Weights of a small GPT-style language model, trained from scratch on English Wikipedia.
Size: 3 heads of 64, vocabulary 8192.
Architecture: RMSNorm before each block, rotary positions, no biases in attention or MLP, embeddings untied during training, normalized queries and keys, value embeddings, hashed n-gram embeddings, learned residual scales, skips across layers, capped logits.
Training: a variant of Muon for these matrices, 226M tokens, 9969 steps.
Each number is 128 + 32 x the weight over its row's rms, rounded and kept within 0 to 255. Layers, rows and columns count from 0. Numbers have three digits each. The size before them is the row's rms in percent of the matrix's.

# down: layer 8 MLP down (transposed), 768x192, rms 0.269, rows 599-638, columns 96-143
# gate: layer 8 MLP gate, 768x192, rms 0.544, rows 600-639, columns 96-143
# up: layer 8 MLP up, 768x192, rms 0.562, rows 600-639, columns 96-143
down599 105:124146111099137151189145164068109140176135162101165152184151119108170113098125075134103125185114145071109099116165201170147125088097113112136118
gate600 109:157125155129189091109167142100084154144183149093108146097091124102120107083118140106182110124115174138169156125134112167116133169111139123112188
up600 107:118155137100096113128148087106132158151154130081125152151116131134206097120166114101135160090125153141165168131142089125139109155134122167067122
down600 109:166118132128089134094072120137141168143165150114163180143159106051133164139124182093155178096095130179112103116103121130149143216140149137150158
gate601 107:112098135095129108144141105117075133151138122111039104137081183095146167115078099167131108148101158110105123074106107158124181111085114125077079
up601 106:091145121118157122170148152103138138126115090163056129092133168148156172156155161165164114064069185126082158080113123106140114099092134070101081
down601 108:182067116151144100118151171170139148086159124132136145196116146118143150091112078127127150179090140149183165110087149108186132140153171128104141
gate602 105:151087149153157106188172161129129152118164181114063135104094108143118149157109115133120141166099109140199141147101147141140113161145140131098111
up602 110:146107132134129153086091060185134092113110124166138183085147151115108163083110133157165147103094120180163131140140063134167106122045141079184058
down602 100:139134100114078143104136169125141128160099201061154117126186097133168131147128082123160133141132059102103156095124101158154157133149089119131182
gate603 100:157090127195137139164106106141175123165130075190081108122109133134110123170133096155115123195107122083115153130101070153120135104106159101170099
up603 102:120080159101106074114078129129134118086130146081117078094222118094122150170103149188172175170122182168109145138086118151085146138180125137077078
down603 103:097184137125123053131081118133153138094134106128140091170068165136144102123145126119090178150152119177123153134099141089170086116161130105139116
gate604 095:148121157187162154123119089126102170071176133136152103147154121106136134149185117137101077068107145143093085044088124105166118092086063120156081
up604 095:192130114117150124166188139138193140191106154114147092106091111141167140132138126115144143147108117164126084137153143097104094111133108087149120
down604 097:069161089102130189100173105108128113107115095110094117136165100102110173117131156131103153135150131150140145147127175123147120047111119082137085
gate605 105:213163124166104090134094131121098185149168101126113178139109154102106120108122145172130093174101089122119128078144165119169062135126102154133155
up605 104:098137128127130186165129103169104160124107126163101063084120106126156167129105081170136115128156193145081149183100128139101189139144156140078114
down605 106:094124147098169140133106198163129154132140147137129100144116118147130149128142160105166100140153128145082115067149106121124143100152115137177080
gate606 087:109167094130110091205189147166151169117148121137145169109154152110165136117150166122083108147084084124164143158128146121127159070167114124122099
up606 077:146139125147113130155160126153119224121187138166167088119168119170171083172171082102186115159116100140184122175174099144113102105116102084105073
down606 084:131137116086095083155142126124145125122073103146144144139124077078198121111153162151074090073091124140098127151118129142132138139072086151127144
gate607 101:115138104110126156147138086160078101140180091161139076097148143116044181123140145193133169086111147108144097120165133129084142149093111179132093
up607 101:148198184116156122112154171077151157104164081088167147168104089140130130114091090091107116114093134160125176171136117139145100155202122108131150
down607 090:111127221171176156122134098045106160121119129114111133150188129116118154153154140089078112111129121132117113129098180131142114132102141168142093
gate608 099:093066133101125170137108172100131098159106173095093166100150148128132184176142119136077148084167175145137137074138125101090066134125144196105114
up608 101:179157065135068069170124178158128126106103117124165172148132057149124060130193074148120115090150154143170150140138171160151103138096146114095091
down608 098:126168102148060092150111143156053152144156141157208121123120042126106103111145140101124127137166074117148103151105119136133184128158184072148086
gate609 101:166129140053098116122120128084109163179078180106151134143147182130113199124084119100144126129104065170162117113128122105091106093138142140120085
up609 095:107147101174205110090079068102088124121106148126155099142103151158157189110144100116138170116114108149107145122141151135168072103137126111134081
down609 102:135119123093131118133046114136097151147126093048056102127158107107185107114121111190089118184172129125155145087110109106149128179093124135060156
gate610 106:111111158163125150153163131075139062141141108135175148159166135114090073124139138048077120125135100088094121100087133160141134159167075145101129
up610 109:112153152147173164161138065063092099122141124075141146166129170101068110140117106091122102087124101088141102123113149136125124160162109153075108
down610 102:111137134101121160132135073120123073147188093082086108103131154068104138156064146174139157103141144135131167130101148084131125144121077140157114
gate611 084:118139098157113151122140112127126147076202119131084129157120124123164188132103144127130132094148131148104161127105128085085133142097093166075160
up611 080:160131168145055124100098177109169073212142144084118190146064116054123111124123114109130132115099171170095127121150094105135124170122097146169131
down611 078:184138120099124128170107144130154144146141131126154108133091175130130144146101119095129137087163152135152116039132125152098141201200046163126140
gate612 097:127102125102059125080146135170149076092112066130127129078071232146120105119143174139088070147169162140107137127108148177108183110104134127150106
up612 095:138127079084157113109120168153084125139162140138164079120161033100175153088155098099172136134116088095118071108131137077150143108141226096049184
down612 088:121112109100092151186169165148114063148136166144105105069097145126131115125059150140142162124071176162124136125126079147181106143149143123088081
gate613 085:111131129138166140094175171128170149096162123090096129129114117160117121156134162076107145181141148070099150182078162153138105139169111092119127
up613 080:141164112193105067125130094113123085157063194150047118131106120079096103058104128156118119090157137077153101123199111138150133153136100158145132
down613 079:143150089118110139108136119143181161143074119067145113121143091129114146152109157132122144105078187161089132179121125131102115127137103139135155
gate614 107:161112128177178197189120138136185144121161144130084112132173148089066103109169123189142110180217174104161141110120137141120145145029146127125159
up614 113:181131141178175160153118165156141146128131128114127109113183063096104090102163132126160126127184165154075106122122144141148124142035161129132168
down614 113:117107142099193133140178166179155135139159122068047140118114138121134062136152115180167141185165163166182122086159147154129140136114157118109112
gate615 095:113079149169146146131097068139186114101074169137081168145118102120127107077103079150165087141104108151117108160091075127135119168092104127140108
up615 093:113058175144155121117152099140187070114114134102088178119107095113116126120086090135170119136093134142107115136118084123156086191080093115188122
down615 093:104088108195107154146116070128117090146145126097102129144102134152083079067112100138128145139140101147120192117128157156169113174148131171162136
gate616 101:120157100152156118197105100135112125118146128109056133091118130166155102127129108132150144135095082122134114182113150169168129146099148145155115
up616 103:117104151129121148134152196129132206123092152120149137115078156185089114093097180108080119190129154166098110126089149100085095114146148155095206
down616 103:162125165097104168103121132129125091150142162141158127146137119140112118142159121156142118098110128103131144188153133106116150102117148136141163
gate617 096:122106114084111070086093095122123097130150154127119050060127151127121150148124116122162124124110095169157109143096073109122179150145134134067128
up617 095:109079099137199160149160121093147124129124159167158136156140127106058106179147141135145125158101122085080107062082137162114106113180128101138180
down617 088:104124163093137108117127164113101093078168140182097171073196111124121164079128189142123090158081159095150103107124159166095123179121072105116122
gate618 086:103146133135126154138129152023142082114153123199174113046122171149119149159102168110156102103152159118190130143088121109120108172138119161091031
up618 093:104098169125178166176109135122109092113092132195139112114120169147135170113108158161130090094142148162110120150195057159128109189146037133080062
down618 101:141160150110076095085150166141137199155127101090094168164133109085105123102170134106105158232048121070107120147145106134131146126108209093128150
gate619 092:095130127128136083215093077059131155121089120171112166067100111143075063157116106142127135183108136141139093128154174139140132130112168156106103
up619 096:131172141144126140120143173096125106112188104105142105163135127138125166121236081182175144130097082092143097134139153086114099100141144093083151
down619 103:168160107096115107181126063175147153152128118109123130096136116116117150163161070081119130075095120119108124152147147149112074137160108136139159
gate620 098:194179145163147122165107124115172115168126151078115165093065124100154144110099193160092131131161095081085128096171141126141114158136159132132131
up620 098:122123153158121123087118183155089136111180142162141074134153156137144118116140117124103129157145157185194178193112166116133153144119150101146071
down620 101:095131094092134134135084141084160209096173157129117121161157188116116146135117101134110149078168162078187107139123145193134121105119122074120101
gate621 097:145163130167129149154098182135158194146151059123116128126107127142135147146135157130166116130158118138160077139111105132154153101176127146145132
up621 093:095138142146135160141140168095161144155122174129146121147102066121145155165074126119131122174139128125172070155208122143116147131123131126132126
down621 090:162127139159106108155081095109160161174143053152091152087129140073125108115083091101130082084116150157100106155135111038122148180102140159165134
gate622 104:120143167160102074130142126101146158154065085146156172121140168113140212119096125155151119173069140119146124101094158141065137183149117119148171
up622 101:146133160149090147046169163137173101202108133086167109123129128092178134134176148134107062127110127094195069132156078120134129155077129161128125
down622 098:214141125128118095118081131113148145145137086188112099170102085178133089049098089127140113137096120114091151170136102109123157097094113125070126
gate623 100:177072138112136103129137100155169136134103159128125164157094135121127092169110129098164113212084175110113072139157187138064075165115128091137105
up623 099:166113182126080126157121111152123089123115149088159117135128134133054094150131085174166105125146135137139119166133164106102083172064174092081104
down623 101:103157175145144161182108099176177156104100140085104182129193158071114145099072153168071112121101154116165124089136111176137190103083062120170113
gate624 101:162091160127074158178098088141166119110147163142113128118132133226157126182112128118136145113177132130158159106163134134109100133142128151078087
up624 099:135162194088154118162148100170143171133105148122163109100106125146108208123112160178099126099172161113056133128127145088072129102175146101135150
down624 083:169120144133100086142123128165157141123081175062134154164105110123143153152101081169152076124130081152163088122111142113102141144127138145083159
gate625 092:144177167130066139077057164088112150120123137131085115221161094118135178176145097116100153168160105159152096120100116115154168101143042155110086
up625 092:177153110058065150112091167184109154147131093156120088104130129108089218116103139113125110137166129190071118161137092138134163177102159151161114
down625 086:177159109110112113159148074148098159173154141098164112082225087105137123127145040180174108082128125139103159140103141114140155129143088120231107
gate626 095:137185117161125160154150161167178161147151066132137096109190102065142173110121123159096124135117164081078118133054103156148126169089105142119088
up626 100:176135117139118128124078095163140149065114096124130158100185130118056210136082109127157132136104178154090114142148155114171110122087171084114132
down626 101:101127172135112086111126144140081119152113185123119117098130122093110128089165122150129156071124113090130125155169131108099155131207102128138093
gate627 088:133117117081136121151137119133160138100080137175126070147147110150125129135134184162134099108150123163192100119098129142122080112107148099166141
up627 091:158140133044086136085113074120155134133117141110156147162095159110149132094139051118227103125139172092140164125092150126101134073101132079150137
down627 094:071062121153129183070107151141130146133086111145153209082108158070202100175116152151135137138114142173156114111090145158112181114124147151138100
gate628 096:189167068101107102140115101108206108141167172183157120130115138159100191131075111123068063160135149096153139139099122125120134129126139165076153
up628 092:147187091139066149076139146149099119138174100117164088136138158138126170145077129132087086148138147095192140167125130199123129118187099141099167
down628 094:149116164075140092080157157146166095210151162125142108141121152148168129166130051255130101111142143105175125099147105099150172094122133156072140
gate629 100:093115108069115091146148095148148125099149167201135047111106138118052161144130117183157099126114090133137112116101145151055141116150076149154172
up629 091:170127167143101084195143113148128144132111119136119195122145144125172100203130110074158143118141155172115131103081147114130084096101136094075177
down629 091:098105162165119157147074097137179124136128154135170161110075143069129086091122145122136106143137150140097073127115134161103149112154146083123136
gate630 106:140162125128109109110085096134116122152112151158068053114117076152146184145143159184144132192108114085129102124129176124104113096098124096106150
up630 106:137133155164126145139179179139136121166132131069079120147118138146100095141152104106067153109158156212100134158124116095189113152120121147137082
down630 108:164105201114093123149102115132143129171166165148181173141129137112132151163113126138091112118091115070096146087165117159131108143123112103168134
gate631 096:120119040134109137159135110146168144078136133118089113139121175141119170060064101137149140166168181090070120132111125146039132147109122057130121
up631 086:147151127128127032185135148187171127102077113111139094124089157204121190141097133051133175128135089122124165104137143162142158133097103080132065
down631 092:120167086143079093124122127132138092121145128156152140180119134132131116104140105125145151081080153044170136111136154153070133156142071074148140
gate632 104:136155177109122131167138150113149140130175112112191096082074096113149137113149129110123148115097118115177137125153104108146037106136134139143186
up632 085:145126128130100146066075120109065145145090190163081150160132148169120111103116129129071159138133123095145145130110104101110172093080114149090149
down632 081:135151102105114157159097157077119123125122138037118139159134126115116181164136124106151152155149143126110114126132128131110169149129079081173104
gate633 098:081153137139161123140145113114119124118123101143132129092107143166124132127123129150106137125129128074146075122128110151181157120067082170122127
up633 094:117155090104144126166148140133096148073145176120126129112129124141156163152210152125124119122141175129146129083079118126118093114136198092169070
down633 103:119143123169132136082173124110117186153103136134134150081118134168189118148154082137122172154128115134143112082081149142137150082139140127109119
gate634 107:122144097079148144072117137097152113122145145121076144128130121165159189077147125127163113136168115083142118135140150093110117183143162139046120
up634 104:131138095144178125099127190113099174146204094118033130121132154194121144142182126129097118134129111112118127104125134133137136181093137160112145
down634 093:156155063085111161059095072125132149121132117081161130124137141127180154138155124117122132138097151142120125098149124099137105127123089149113140
gate635 103:112200155206145151144132138150169096112134124124132162153101124195123124124144132114117167144116183137175156146152115231141114114134082225172187
up635 103:103143141135104179124114136109094157101108129097172110142162167162159076147175161180125162176152174117081138124165109167092099130129113129134109
down635 101:138137097213155153154114128114165137127077187107171117176076142193094045116140156126089171157137150139169118104087101113166117140066133162135133
gate636 103:110127124105139131066103098140137174150111135133106138092169108133142184154110139103132100092106150138158144119111155144136116114170157088177115
up636 102:125080138121122122103135096124109149175112136098081087141168104123140192182088221076120103114138185144107141117112117176110076111154175120143141
down636 106:169098123157164091119215118171111121172106099140119114151202158155110137130110124115123091162130069166147104073126148130130079107120143110104167
gate637 098:132172087086121116132094128136120041134120089115092115116109163069073135138142101127169141139156189112117099133163115179182168122133093206190094
up637 106:138106137081083151120174163114200115125128151084098116116068071069174111125134164118082114125164140192085130199126129127141169089152127095118128
down637 105:148133168179148136160135129123076138127128122059152085124136152084101126098080203131073127135101094175152068088092145142154128197115144191139135
gate638 101:160115179151093188067092126115069156155133134090127125111071134176095075069163146058130138147162139129152146182142143125140136138167144093108128
up638 094:140092091140140056157155136095139134128171126127144141156166085124142141156087115099111118110094069125143135139076141144135162119123124208156129
down638 101:107141197122129159087157150113071168081124139128087143130118157162154118113168152152158173108141115117134149128132144161152118082176066101102094
gate639 106:098083104142086139112123114136109167112155087183145164123114171166130079098123161112123160074127123102095156101111114132116128113097063162112128
up639 108:156165119157072107123147118137097104150157067087095109092132117150102034109132089057107084175133122162164160106088126092114143124126100062160146